config = dict(
    n_layer=12,
    d_model=192,
    n_head=4,
    n_kv_head=4,
    head_dim=32,
    d_mlp=384,
    vocab_size=7360,
    activation='relu',
    norm='layernorm',
    norm_place='pre',
    norm_eps=1e-05,
    positions='learned',
    qk_norm=False,
    attn_scale=0.177,
    bias='all',
    tie_embeddings=True,
    parallel_block=False,
    init='normal',
    init_std_qkv=0.0171,
    init_std_o=0.0171,
    init_std_up=0.0171,
    init_std_down=0.0171,
    optimizer='adamw',
    lr=0.00225,
    beta1=0.95,
    beta2=0.98,
    weight_decay=0.086,
    lr_head=0.00459,
    grad_clip=1.0,
    warmup_steps=228,
    schedule='wsd',
    decay_fraction=0.255,
    decay_shape='linear',
    final_lr_fraction=0.02,
    batch_tokens=32768,
    seq_len=512,
    doc_mask=True,
    train_tokens=271200000,
    steps=8277,
    dataset='wikipedia_en',
)
Each number is 128 + 24 x the weight over the matrix's rms, rounded and kept within 0 to 255. Layers, rows and columns count from 0. Numbers have three digits each.

# o: layer 5 attention output (transposed), 128x192, rms 0.112, rows 44-80, columns 0-95
# v: layer 5 attention value, 128x192, rms 0.123, rows 45-81, columns 0-95
# q: layer 5 attention query, 128x192, rms 0.123, rows 64-95, columns 0-95
# k: layer 5 attention key, 128x192, rms 0.11, rows 64-95, columns 0-95
o44:112134130138135153109069145144117147114150137151116123100129123135110137189093107134114126145146128112134162113128124147128102124089167119106119141148144137124119136144154111177128126125125080138155147147119130134170130126163111090137095147097142103133122133126157152076143127112113140127
v45:106150119110128115125105163142129140122124139132100120128119129150137124148119138142126115134142144132145139133133129110110144119132124123140127152142167111155116132135154115122117095117138114107142128113111142117130131144154093108148136134100113116112145130119135145098134150109108136138
o45:132113094141114133112156093106136097129130137115130125155124115143137143089149130120140125114130138110135101131115145148149099143144121142139103127119116115113142128119137133129150119128121140144107121120143120127119113123114135145122144127157133139135124161140140146143124125143134129120
v46:122130124131102126119127078136133134164155134127134132116120125102124123107106164136122108145090142146128124152104130139092149082120160138146140154174110120158152143129117140127099119130140115120121134119129127117143143160124139101126129158143099135139170149099126131105122127124098094165
o46:128180086152144128104111150142133147123098124107116140125149113148090108114133108140132118139158114099154105088131135178151116145139131119145090132102118097108134091095131122176162139136141112149086134146132131119126099100124141142120132131123130156119111114150135097134141143117127146133
v47:155135117137125115104156140111142131128152139132137118112136125109131115144136110130117129130108115116140134119144130161162115145131159133136085145111139122140104123117144118134134127140140123130116103145129126129111140115115107116127122158132152117123076123137114115133148111116116116111
o47:118132139123130099144128120155119145113095121112138134114123158128133109124116137127131120129141118143114118165118102130104141125149096111128130106149126142145139153108117141112131137126136129128142125115137134131152126144135124138143141113125120149124159128138132105127135124125123130168
v48:126143130106114116152121114106138131148146131129136136151115133151126119115129131133133108116116139118095127102112128132118114125118093121116118153140141114149105145153134123134115124163137140129107149137153102125130129100121138100129143134112138136130126140127132173106114146118119120103
o48:137135121137159129104149132134133146110132128137141099143118131111134117120127148124132155141110121120119113126150119137124131129126169157122111117098128138114127121133123136144128118126113157110105115113098151113100127134143102148124118117142147161122087098131124101165115157153154135129
v49:139139136138132125141131133101097137165142140128153113131119130113117117098122143129140079121104135122098150106091126152132133118110148130117099147125100119151142121145133151133123128157156118120092155142125099129139113118124097116120151155166134144149134132125116175120123100115130114125
o49:122152122134170072116139133133140134121121103085135150154121126131135108110165131128113138142138106128154119111144132127119136121121142126168124123085117125135139110090115105108165136147137158126108148119139145120076116122110122133128103101124120171135115095115089057164112157129141133146
v50:116150117125131125100132133145137115139121125126135119150119153124119139128109092139129139156109134146143119162134128137148132108127129138116121116143132131141118095096165153131124110111115142123149106135138156134123172126138096136137102130121117119106148154157141124168135127132089140146
o50:098096133133134122133137124138132182122134113155114134091139114130114124114126149144142122114167105107153151101127086130118145135145119108150115121126144108106117151123133110123133131127139121150122140122142102120148112138129148123138102140150148124137121127129113107109120132135132130103
v51:157091131138151117154111134119125156112090134125136115121151153128114151120114142102126194106107128145121106120147131121148143138141110113152129091141149145119133129130168133131130116154140133126116119131111141098135083138142090185132102145139094108151129138145128093154146138138171119124
o51:104140144118145128108129147132113094159150110099113155146123104102130151146149135133123094133136125111123146118098146120120093133114151122152132151094097135133147119132133112115146135139139118134162133147151113143123160120116143117145122118129156168125139114109119152104111111111119140147
v52:132113121130133120123122126135129130128104126126156140116158134125139135116134121121113114131151111123130131129133131116133124127136099129128130113138126144130133123133139156125117139131142156149131121140117116159121102148155133156125134131137131123133124113116119108155141134137150093117
o52:130137153130128136136159126130114117131145152117136122138096109146122135135121114123116143120115114135134138132101150139134117137095149126140126141126119133132136119136111113121135107116122108108151137147128115131137133141112115129148135135123143131128143154121113118097151127137100143127
v53:137116126132141142113109107162146130097149121124132123121143142162111140086144107134112103141115126117136111107114126101139130136122133118111117145132150100098140140125128151127154107136126130135124119140123121168144117117138112157130126125140116155114150130182110146149116147134122148150
o53:098122105116135114134144139096115108135116120144120141126112123091139137136123139128143104104139141147121157147151166127140095119132140125169132122108126138142118115118137102149109158114123127171146118142130127118109122117117142103116132137118136148148119107117127130116117107131136121108
v54:123154131103114138140120186159091157157131118128126123139109135145144129150145131132112142178135128135075127136110127118118129093115137125102156124135116101121110123147144131120141109125126133131149179122120130129132173130148088146138130140091114153118151143120145135125141129130113153104
o54:110114131138123139089136117112129115113129134137134124137099093152136160102158120133139122102084124139142145111132105131137138154153134152121095125130119138112128134117132111148116124100118120118153100113139130120127101129125151129101124100116143113123124151156098143164133126129132119124
v55:114124121111117144149124140116148120124151150127124146138125142132133145128131135129118138116115121131129123132136129119129153139127116127148127114125116141134148117123106110128108137121125142128131149130109130096122124102149163123120125129126153132141130128107107095097117151136143117142
o55:165115138131117125135135128156121145127131126124130107108120111148146108134139131120115129116128140131113117121135112132130117120113124140101141133134142121125095143148124142110115123147119114101121115122122142139132132132130106128138135143131122118132102123135139148138141130133134124125
v56:136132129131115127127125123120136127123114156119109115129117122144128113156133117130114138110123135128139155103132137131141143134148158131146126125121147160135131130126147112127098107118133096126115092122087130097122128120136133121130137141149111077137147122111111121103139125139137138128
o56:138114144130115119159146129123119115157112124095114155141171139106156111095155134109128125110154115136136104157115132129136133121126047142122148139110126091115141114113099137054158145117126135130115142116157122152113155155079145145141186141149083143129141139116142136128107094099111134127
v57:096116133101111131132099101153128137149147151132104122139099101133128145139092146146137135133077144102135130162135123121089171106129125143127138156145149114110156138164105127121131135120112126109125177094135147104124157144112135119133133137133092138116189131088142127099119127135083149191
o57:140160087139116162084148128113156114131117130144095137149143116134118118120135138164138115135152153107134102121150127113153090144144133119124079123110120117104110101119171144167135140125152108156092091108127134120099117103148151164131133135121112137134062164134164166134131142146145091090
v58:116132139133140136125129156137115095129129119124111137165126123142142148151144115155148138079163120104109114146152126132130112117103126128117106108126087132094119117123133130119119107131136159161131129134112093085134134104151148131130124121136142108121131133115138125146155145141175134113
o58:131093134132113111150123130137125142129147135145156129102117120130144136115118127078127148144099140165117146098137098115117155143121120112128147116116181107155105146154116097109117147109107133107151135158123140167100123130126078133109138132114100108115126118119138150138126138117130124091
v59:131136145133111146122137129169124130161119124131129109120128136125114127115126121128124103119131130166116122151138130158119119132131150146104130105121101119126115116128120155131114117123141113129117135150129113148139146129123122109119107130140137137116138144140132154161112114130115146140
o59:114126117143142106131127147135138158127135124123139153122134134118135116119131110135112141125133120123150152098120112126131130116138134097139126146131162116117125122110159101122136148118137137151123124129151134118137128126123134120134126122112123107144116116124110094114131120114126134120
v60:166114134141119118149092204104095117129144126125131103128129131131124163125127147135134147137137127110099128141127129140080120129086117119113116130125107138129080137156173135132124098107162144185135167102103122145157155149117097123133122106160115135130138141145142110123175123126166122156
o60:101121111131165137097146126129139112155132095090145171144110102150134153101146105135142113136116133155147135109123142113169145124135112138182121111119145095124140133111111130118159156158129130129147113140154125139079095097130107110115147149127129121114144110114139197155119103129115123130
v61:093141135136123128101122099154125137125092125131130135132119137148127126090120142104115143116127143134134114102118128100165143112119106131145136127116134112126146135135102119125121152135128115057132148117121164114115107146131131122126141125119136141129163122140125124107092112135120153144
o61:162130129128125149165141146099139097127133137130117134130141120123138129164155130113109130133139138132129137149139138152117104135115150118117157122130123128113142095127132123110137121133123134142115127141127121100126139116128138125137118122134120111148105138136115139138129138136140111111
v62:102137136105124145136142126154131134137142116129107130140120123127141116114134106118118151148153118133144126130101124107140141099115129126127127134129143128114154137130079124124145139135112129096115148132147129104132120136116159125128147165101127127155139116106127131107106137137099142130
o62:132148119125119137116122112105124124113130158125127112133138137130111122154122149120136110122109145124120110136150157133125123140135153151101134124122122128136113113139138125154101120105131116144121107126105142122122130129132124148120126123134103119119113155155135121143128138127155124111
v63:096138128131155136105115119124125111098124123126114129143139130141136127139137125150136119123171132097146126125117120101144121114120152131117121136134155114125158133108146121120160124104100122113145112109121124119126129118167106160132136116117130113132121118153138135128113135107106152123
o63:122105099107087123141134101101119115120131132172122122124104132137148137126118142120153117123106130134116119147158131111112126146142107123146123111127109133137098129136122122139095123139124135140120145128122123149110114129102137120111118127116118116132137145127147144122137136127160111111
q64:112132132120138138130159159164093179146123072108123125138066119132188094176137137109115127111107150140074089067136144141143123150146125128124108098113144163121109179165149120118166145119115112119101095093135136131121115142146082138136173089222128152143155110111131117124097142136101141093
k64:178140122129162139102136097100134105112093149129133118144161135118108145154129133141080164132109110159138102119135160114117165150136122150136146159100129166159140129150112104206130156151105130096136085127120168127109111108122112120102142157124147119171133080101108124171094165096120120119
q65:084152137133126077128101134118052107115074113158153180114149125099137112185113160096122142157126149142092162144126103100129136121187132091147160106086150130157151136171142164102109137101103096089203092149137122116147180148105148136107147122091174170144160148115192158090071106131142121122
k65:094128124121117140105123117136124117129136139122165163133124120134134097144143108110107103135128126137108120122101126125134109117129144137125125117120121109146134127126134132161102109112128118109137145158136125140161141123093081130099150128134139127118160114139115106100127133132130148121
q66:138173117140115156162130137077120127119129130096131084127122154142128153113107146121127140128122139116148135163142157131115123138131124126157131132088136105143124139116116138140122117136131108118115126107133136129117143134108085117133148086146130128145127161126147150119112152127147131129
k66:138111153142124118124129125114140132133111105147120120141168139158138124123123140134117128149122115146145146124142154171129126130141105095112127137142160131138129134126136077131115150141110123133144123125123157146113133144124129129173095130119155133145117146113136151135107122122117116113
q67:148145087107099132128130126088113136160167085125158130128101132137133128090155146126132149132098179153122117121136133130120121112144116159150137096162081138148083096166157131127128122101146107101108126181121123143106135110126099112147138106145118159125170117142163133137169138139103099169
k67:132107137145116101166128135138100125120093117126117126142173123120142153141149157134145118098131091113118120149167120134173154145154141104114124146129083176123144109115122130131157113126110148172109144142144143119114150129145121145131132108094102122111115176106145122133131137129110129125
q68:130126147153127190149172103146112139119135152116127091127086121150136155131080113144104094092206119163175098149133131118129087135115124143186141149160141110172145129092114176113116126100161126148142155065183113112106128097141104128129190115162088133094092120104134139135112101128145114114
k68:177104115133133130121097127097159131143077122171137124183136149134114143089122145110119139136104166160120117104138140155131146130135075102133146141127114113070098118139174136126155156154098144155127096135100140153134128108164125140169112112125149148143144165122133129147115149120109148133
q69:121171157135104145159183122090090103155156136117161132118139144126138093133079134157142135118157137119115145152115123128098119138166150126146144090136117132176112132141114116112112127156094111145137126075128136151098206185103140068118160130157141106142164164120152158118091097129139100115
k69:142144132096133083118114150117165164118112152124138125129132164169126122117108110146133150138118117170141135103133134119141119140130118115105108119150117118147088147132144115161125099132150141117154108107113128125092117114090122138076103123142124118100109111114130149135119131121117130153
q70:163124115144108140144117123102150167129128140119115103144120121158103134104136159134135122125131131128118129184144133119119143124104132130136134164127147103130106151118127103144131125130139116137106129130130134100118128125104091111130122142146141140126126188158152155105115151126142114121
k70:115114130134123127151140127101122127144101116139132109135157141144127146133111138121124132145126126118136161129142150152129127130124116091113140132147148131128157110115132095136116150140108123142150132132122149138111126140134126123163104146134152141138092143125136153142134120125115129103
q71:122121113148124106109111116114128108149094098137166157137132140163125125109114180139130136177079146132116072139083119131182170095146104113125131082134144103097116150155159153093156146152107104144122085147123170130110139128194096122136188132153111162131148142133168127147088155167134095082
k71:108136130108162116146125122141143075172153113139116136099113126112135123105145138113107129131131128114091136147104106149144156137151131126154132125157141135157175139163123129135149149137135122130142097120145138131135126126111131113106132076109111116160124097115113168134114131137152135134
q72:105125124098141087098087129156129155130130140153116160089163125135139110141113110113103121134162127186145149100149111114137137164144131075124137112149163109142097150136122118112138167138122125137180121145141113143157104121119149147130094112064137131118118097101141157121116120105129129146
k72:122119117121127133132122137148133119120130139126132159133099116126135107127112122130145126120140136123128088151113094099133123114125140162135120111121124129135137120117118154113129117109159147121135131140149097109135137112137128129085150145138129118111142099139120104113142110150131129139
q73:125174139121083142110154134103079070168137162121152147119085153117120092122118155086141108154104152106066163147103110121133144124120130120123147133100095116103135143171159145137146105107075106105118096131113179123156118126099066112111164131191125154104191144151113143125084150141124070137
k73:127121146119153121115146135114114132125122134102114062106134110132120136150156124109133142143096106116077163080110183114127116134143138131116150153146090153164110133137140109217092117145119134093113136144106157155135127140073100140122126124108148115130089143117117130122139152116127145114
q74:120144092126158154109096130134106159148124171109136095115106093113117151145117109131130120113137144136120173115098139095109122130094136114141158182144134121127173147135117117122114159113146130146127137121108120099142064105116123132123132147117117108140106105133088108068149135133141150137
k74:134124134126127106141141145127135105110086110161107131160123127136135127137123146099131158144174140131121125145174139142120105125123111146119123124111125138141137154149150093124130122152114149152158118144127103133110111131130149146174116136109130136115142122169123135113135173141112115124
q75:159122145148148147178146075091137081114148128119131130144134156101096177114137170100171136093116112169088169126147122124103121141132088151114145160168087159132104112104139160151113105120143113095131116139091140130134140126093111139143111095104139098108156147111127109166121154135138113132
k75:154121141126079108132136140125119154132117105137102093122151126133129129114138127149151089126156115096148181123129116174142106133141143088128134137140133122115106128129122109124142137124105126141123154133144126135092149130114147117179095124127123140137125188119126145140149116115138105142
q76:156193142104112183137146128114108115135182147114116082181084160127120144099116077160138117115124130139119128098139137158088107129118091165175110132144100089144136076124122158111108116102132126075139157111118142116116098128088158105123126081162144135111125096110063093148152138156154113141
k76:139122142166155090136113166170128152120137126153106120129134139129122123110159138119143131152143096135105120129123143124123143133137138123120132122128143155135109149148137140112147138132127132139114131127153113094098085120132113170137121114092100120107088179143128141152124138089124124142
q77:149138145155098140158139122093117153152119149109124116128122143145104123126126130145115151128155150127143133162160136142111113145120140100129140100119146102131106136141116112139131134114105111140140147118143137117123118112069135139131105150147132133122134160149122153098117117116125121125
k77:116115131134127136137127153122141127118101105150138110139158158159132141114102132118106133142099101138137142122141157137108128114131109098111142131133150130122155123106135102138107132131120122126137123137128140125133123141132108134138110138118163135145104129148132151140098135121111130124
q78:140107125156115147173113096129184169097144178120053073145104130168114160174118125130129142124148100143133171102156136139100131130101092122119096191138123110090164144103097101161160146073135116118117154088130130102131048122099128113134137153103105108083084085142094116154138128117101122117
k78:153145144131111136114162135089131124136119104146124104148135129102115172098139137128162116105126113140132119120123095146128123123093115142124127145118142113105106138122134134110140134128116147146127122114123153135122145119133146137158130137136147143129089173129132121127096138107149115133
q79:115099110120115126079119163163158136123122095140098157092138130159155132106161130130131109170119113111172079087151135147162170132184135148148100099119141125126123111119103107136139107126132123126109091160137113151145117154189117126107116080140112122134136096111136127202142146118120128116
k79:144135144110160138108124104119123112126149143089128131118107101096117129130171123132114131105134149088119076124089146106137112145145139166115133135122127145141111133136116174158156117119107140132103126115119128130148128112148136125082146128103104090152119069123100110132115123134141145134
q80:132133122141162102118110103129121112106091129125152109098128130124125172136112128120074107086128183137162083107113152154153116122153108128153128104145152125153131183131142155108157130164106142159156116110130097135142109091192126165130128102079094127155136047103122118142081137145159126112
k80:150120129113126132122119135145125102127119129147105163147097151107124097087138129120123133168137157129116079146116138127146148124166145165159123095107169140161138123149116152125140137136114108126140094144149086108121128115181130136094144118102139112182170099140092108166145143138120154123
q81:151103122137084138138128114133143129123108136144135130110159132140078148131137147168147185149162165090105129159144119142102131092160130130137148096148127154162131095103083103124107097113144116146170117196078101137140152133126158113085090169053143101124181135117132126144155119139127133132
k81:102124133164107115118125144146112144145121123144157138104124189116141137129110117122119098130163110070146128143135125165113082108130115117116117092170158111112161131087148199106125099124140123180132158125135081131156101130141135121116114095114088087124129095158108150103132114130132124151
q82:134140105118151147117128100106140156122148164109103103169094116118116150119129133118157139132103108158127127136158127105123121115076115136140116176104143105105124104122167111151140113079148142094112133142138134118163070114102084148142129138133126149105128128131109119071150204143120129143
k82:134120132130123138147140138100110146129105111149115117137144122139125162145138127100117122123135123129132153132152151161125131143123110121106148153107126150119145120138127110155116144132102117131128127144117155124103126129117124127165122123120150159124110168118119129137124119121114128109
q83:116130138091143077127142150090158150131124152156167121088183127087131113131124134119122137157149114127145188180117106120141109152164168125085127128115119160166103145110123117141102117157110137150159126156138091145136204147142145139132088120075181102152123147154158142115113088079122138103
k83:087140136117100130094132128139145151129163132090148135105096132157118101135111094171161129122140121141153128134100128103125082108114151105117112133145164070128107112102123135129086084091178134126129152110136130135185122140110149113113120174162124140123147135144139119104163112157119151145
q84:132124131130142125124146132167111076135113109149188159153126119113160114110133110137132117116118145116097097112086122128136134091141126145130131123148089142134129120111158177093105108146143141138103118112107121132109165116200146112127186126143132125140119106122148104147137105150126127130
k84:124144110113131110102124130146126122122158147112128135118113113096121109134153120135144131128132148135107119118116111099136151130125144143136113124134099133126119129145129163138141118127136139128108132120128117122132119127148135127098147121123091126120147105132133120132158134123135140145
q85:128145119128086149125166145173103107138097143124137144130110149140135141146122118104126149096184179096109121092134131138122084142129111092114108107110132128104148150125126146101120133120120147149124121144107134145148096085140130145129159138137127156106171104081125129106133127171118144149
k85:151117138156164116082110165132130114139125128183134125126129141109142127132130182119143146137150108154099098134100097148091174111129125130140175122179118176136119126154144154153140155148105107133120123136134106141128105130137109147136151114142164093141138105145133111147144142107155109157
q86:144106143117129162128131158163141148134175149124093086146116129174104149106185124139160107137142060108116126093117127146075116144083105184091151200173106133100153105116103133161141128117171121172124150145093148127161100114108117125141097155134145093118102122091073116141167120126126090133
k86:123127131152138125124120133127142111156128104136128093142127133125129134116121156166145158125127137090108157120109124154109129106136112108120111137179134124109142136110134121069117150138116125136118156106121130111133101139148147128179121143125086122106106124162164130123136165112117141130
q87:149114139154102146142145139092159151126122130109115110138146135131098152126158140124145145127124109097137138151172139150111123141132123134106122141119115134094124108113103110183124116122131116104119142149125155120121146128088134132137085152131135122113133167154111122144141131118110124140
k87:121120146147123131144132139118129136131125101130130107126154152152135149128118137139128127132115106122139166122127147158112117130124124085119132138141146118115135124110126099120119142122114121142123136124118146143136125148120124126161106129130136136140110166136135147133113127121123124118
q88:129148125135135133133111116145171106099146110121118146172135144160138140121131095141120093117085138138080130111119151142138175094146104117160096126138120095082130143121132137123134157157115110087104137107108134103122138104119142118128151122156144147121121124138137154134083140158141110141
k88:149146123112162105138142151125096136110149139132091141138128122094128101143155093125160141141132119097097120121109126090140148142108150137114127134091138164159125124125113146160125148142138125117125106112135161095097089122135119133105151120108120135123092116148104118160140120106129130133
q89:131085141151096127138160126132136119119068151129162163135161128151137114110099094183119099128182145113143093131069129136115159082157123111122138094145132142184146129089122145120097119127127147169138146081166134111073197121189167093121186172141118129142090138166176148142123087150138095115
k89:109151101118147124109121123131126132128143135131158152133124182103112115110126111131122142141096163159119121104126125111122152123118134139127109112128102110112134121110137155135128107140130138102105102131113117136144100125147121118072129132116111139143141077153108116137145136114110146122
q90:092114116104129099110100128156147134108130128152114166104151126124135130134142132089128120129141102142145147086146113123127124152154109110108121125118123145111137134135108128135136151128124133118142103155137104156140115142142131125132126107078127134118128097109154141146128128119122132151
k90:140130135131118125116125127130124125132150131116136160119092099117138119132127124141149119108150138126125104141105078116145135121124151152142116120141116116139109128133122149108137115116144135124123146123132117132141161113115124127118148132145119114112145142121136090112139116143145127129
q91:136094129142135085129117139140115086154081089142162187127162134113159089150123135107137125119133185127091128124124118138159135132173153085116113066124127157123118140165134142113123139129089127138126102146110136125108165131138175140118141135149121120122133130137125125131114104120100147144
k91:112149122114128134114139139148128121103151142107124131109128116117128117137139099130124123107122115134114108116124136083120121131138156151134127125116112134127124131124117137150136109119139134116127128125138109139153141123137124128080144127129132111133155081142133127123123128133142118133
q92:145129131159108132154137119073138106124110111108145125114163139131117146128124163107133135130129123117130151150159140133118120159148132117119133130118120146131105143114110120167122117142129106122123099139118150136117163145100115115127114123133147117141141171132144139145113140117130122120
k92:121128155127109127122134130120130137119121106126121106130170148159137117125125126157129130139121112121148152113119160157119115134144128081116122130150161120141123123116129073143120136125103117115156144125110149153129145153108137123152081140128154133152125136120126159129124133127119118117
q93:091120108145146137155138129116107114134137104137145119095149095167168119151116142119118116128137156133115131196137131097173137128169174110169130115121119122181103166115146128100097120155120124181134111103134084120146232162147113084115180114146130144139135144128193150108090067121106152103
k93:154128133079129104081133115102150124116117161099147135143129113105123116147115093123143105103148121150132100123100123116161113145124131112114133146119143113107103121158139139196132118130136146122155100112108159154127126112123132133104133150155156114123140114105122134123133147153141125158
q94:179127141140144161180141102099102112128150159107118110142091171149119131120111127130142097119125124191131142085123132140124126115127133123118135133145115093162130120105126165138140125106124140105138126111126131124140076097099078155128129117144135080109107127046103134138123147127124122112
k94:150108118116117123140119141113126151122106095146104105167147129134114124100168147129118131129107141107134138108169171154121117126138101107108131160125122170112120128128137100160138146158087124115112116137102154133098127124159145100157116116125131133156124127153123124139122142110126116141
q95:125142138144135114150099159119110125123117088127126162148183148145118078122149124173126147164071130095127130146125144158117182062155161111128123073079144090100155113151089092108132134168099134088137125106116131115100164168117144115119095154130139125144149165123142157110100099126104166134
k95:109142108111129144137128118154128115104140144127122162121124134119143108151128120108099116129108122118153115119144105109134114145109133136110106121084136150140143156112117144138126135126142115125109089119134130104105106134125116118072166100136114108125099082153124120103122109123156108142
v64:146127122093098138144182134126096090138088127133094106128152119100102143150134128105169104104201131138136139134124125149138124128127136136151150109128140136132123124151112142118138090151139136135122137143130142141147107126119119136131122120119127166096132163110107127101126132086155093131
o64:104118141138163149154112125135135160066101126145138160110084114121118097106134136135109126129075130124136098157106128121125160124114172141093121133105181132147113135108149136157141124116122104101085126138092125161117140178121116086109141127108135104138084157167100095142142137127123143112
v65:111136158110117158105152131157135161125115136124093122143094125122116107139101121113179142086147132129119139138159125138163145126144140120137139144092100165126124155138151131124125145171077116112129148129102150109092110121134111085149160112122135098130123121120119139159144100159121115172
o65:129155119118129123136106148125116072159142142142159192135131115145152098115132112120117152145121131138111132094122132110071091120136114154095129080152143137108159102151110123116146126101119132152154141145146131112142130124102143189127129147112092100128129093084095110114106170128150121084
v66:135139139139135119141145077135140094135145153124137107138124121146111137113143083145144147142126139100121130124127135147144128101144118121167091135151107107109121111132160145124080138110109113128115134125101162137136149110130155103130132126134129120105119130142136152126142144144142139161
o66:138121153140100138106129134089140131137105122103112125148169126143124120144114126148119132138119128102143132151132141140086112115125132163136128085109144146137150091130091105131164123139106136145111164137135139147102140157094094140110120154130122114138138162149129105146114151126125140108
v67:148108098169130145099141100111086126095125131123117126096141121080107147162121112117142154139108139129105140093077129151088125111118115120083105132128146138148120149125113132127110123123103114170101162133083137092152098122159123180132150108146127150126145126133117092123170116175183127109
o67:135133133127149145158131143079100098136085126142126147140097147161127052149112116110105140120134102147163138157145134091111114128129159138111077150110133133136129125126121172140132131130159109111119142155114152174138138138093147091134147149098115140124118137150135127123092131083121124137
v68:137130134099167130142130126058106109106098145130135121099176167075120123144111153116116151097156120145128124111155126137108136135148139114116181117135144154146150118107123114125120107149130127128135118129128146170099124148108078185130114115115124127112103141147134130131100119068136114114
o68:111100126126153144130111157185141204091142093132135176115084101141107139149078099143108109143103112117127129162110092120162166112109144088121129164127138100116099182157137105136124125102104140173110136123113100156118182123153133112120102120148133121145129138147115155111159113142141145183
v69:144066136147133149141125126143118145139096149123105150097100113079155125152107135071112115137141134149152124095139126143125100168095119119137141100154126147150122135126106162116093144116151109152113084133138120157149100149130132124127132131114145137161122145115092050108141117138139133115
o69:132181098128124130166110090151115154098130114110130134165136146126146116108125071133139072125113116160113114108107138129145150124176130092124130165118120131128096100123190108129094126111148167143105120141155152149094121090097148111119159134106134177109121107151143143106163089131124148154
v70:107146137134146142129129100109157131115149104124141110107133127084131129126148134167168128141167104111125153128133131123101150149111134095116153169134150137102146107117058107133138145132107106168143140087111156109106111148134134139114136152128119134106152108147144134158143156138167155119
o70:132123168115124136062167141111149110153148165113129114084149174183111098163077147111140116137127109149136131145117089099164168145133103144157122113129109089140133144106128142147130097180186124097108094109148115179139155106138115112104148116152110112147152166147169155116107118098097116155
v71:127188101130170129124117138091188112102133103123150133131138134103120155105107152094155124113102109130123124125162131095129127077115086143092118136131133155113141116115139127135136126131105124096142150136148117111092140115124145133119129103121115126077119119145117122149106108155165104146
o71:130083151144112094083121128112130159140137122103151101088163150172106112204093123148132100134139136115098118150103100073158177124147109148158127121166099126138119148164116145151146114161120154144124088107112129122147155137150100131110137132152141105193148143130161113079157135103101124125
v72:111111102150115134121088139133163172143128132130117127116124131127138100128109157090136114129115099120133131108165126151131135111131126100119152101098136167119116141113085149130125130134139126093113122132142137121087105149113123076129153118102131130123129124131134115169164059141123101155
o72:155142094128117101116146135142117097133153098131110116132118100105120128134134131121110085129147116164115158124131107139136103143147095166096132112186108104110148149125151138132138133134126122166150130110143129093198073116135107184150127110147113128130144118122148115089142174109143166122
v73:119096171119137120109114116125145134121127126133142130119146138132141071145123142120112144132099098153142129111183121158162127152150143107141133109131135134114136142117170104118114162156150106112118093129132145124143159162094111110130100096099149071127109129113141160117109092089126126109
o73:149141120119115114163118137182127131135127126127108167120094095093139146111131100136140122137135111130105139106119124111107113120163113096128132108149136130125128154165124118137123126104109160195161169150124085126136076098163146166134113137129117109093148090127094132128134151144138124155
v74:121128176114125143130181126140111121140116143123133112119073109122136163108133106168122151112122127126121144147095125150101107148145150149142121164153097147123149135137145132120108157140092099156134113112065118127135125124151159135130159143161160121172156124119099118097130166191114100137
o74:132172138110111155125155094097125117157122127099164143187186164174153109117135120120167146146121161105148103089152163111107153090126120114142136136094101149132117039146118119124111123116157144104116130137167143125086147107074148085103160146109125147121134138105144137142113089126102110138
v75:129102122135138133173112124155172099185146101128119136170107144168127122102116142075113120134086150112097121155165124132184118088108095137148094133128124103122096125132168166135091143140144138103110103152148134151141142103108167093131143123129130127118120128132126112105117119108068152130
o75:168162109104128130149132145151105124100148124107142120157153123067121151160158130138163122098113113121087146110064123151117097110161106134144167110139077142127125109125164099126161093118097150136140133120130121102102109146141136179128092106106108118150140117115123113102133087139143153115
v76:110128130150128149134154087155183101155122125126126124141106133106107140108155133120098108162126155103152147156148129121118178130115119125110108131112122150095152086137140125134093175134081116133129112125104146139114123133133161126115138115157122123130139101156110114145144179114119142109
o76:152136114123122134115135188101129107133123139073143143095166160140118124181122130117179142092132118175100093090091119110115131134135097145148139103141088111121126097150087156147157096173123140129117102125163120126115151109129132153132152084121136098153116156135164092089111101113090137128
v77:130116134132121166122142110079129119142130143129122119148109136110109139113127159114111136158136173090124127138116123142079159118136126107121128080142141092122107103134105136130117128136073125146118110133110119150120110157155160127119121129130136150162153120156117105124134169162089101116
o77:153170086133115125125110158114109108103175108075112117129141162137134125170118144104174097112120134175121101079140107130135133112126103158128147162132083125125100085117085136135129131145125123127112137125159140124168135107105117140096144106113139121119103125131172101097153127070124148135
v78:118137148112166081105121145088144142166138166133150098116118138128140113116135143146129090132123116146161140150120124136135128148128121146129150133160160129155084106112136117135084132168154122115142120123122129153104186113109141137132110151160171134106107134088113133104103099115109108133
o78:147117145102099138118147110154142177108133097124170145174135102149133151147150119129141141124103143092124152108102132120124125091096135106130129140145107165109134109145122166131138120116119136143144114102114129110099100133139157123135117125144162150130161098138145128117173127142116133126
v79:126127140125135105071147132141142127127116187133124122136132113132132132141148099186158063108162107100180101126107130140108126138125125135093104146123132168124110107138122089139120143148127151124137148120112126120095167075132133167131135181169120147113146126109129127152154109119113119119
o79:130115138156100126120109119111145125131087101148147132195112132126101105083118154129114169116104150127151122107140141132134121132097190137116131134128158165114158136136102178130123155146128101115102116123123146098106136138127121123182133069166168158154091116153127106154104151156120119110
v80:096155149128120117114126166142117133149139106129136111124130153142125115154130102163084126160095119152116130137140130145096104151200134131098140156129160157147153151121128100137094142150108109118109092131140152153137161122142084166131114081123159108145127112118146147172130145124138130096
o80:172089137102112146117161124108127118114116101153114166136100111132113131121133123140124168110151119100163168085105126109119131115113142116128092096149129161140118119147104169133151129099142141159160153112133102113135100146148171104147112149105175102118133157118111137125140146120098108131
v81:107135148138130121130112154139109139109109134135120147114143169113145118140134158091090164123146130131122097101150127161116121159139132137139137118117140144172160120122098115118112101122154117130151099135112123118125133151143131105130110088102146134152146118098122116149142148128124124095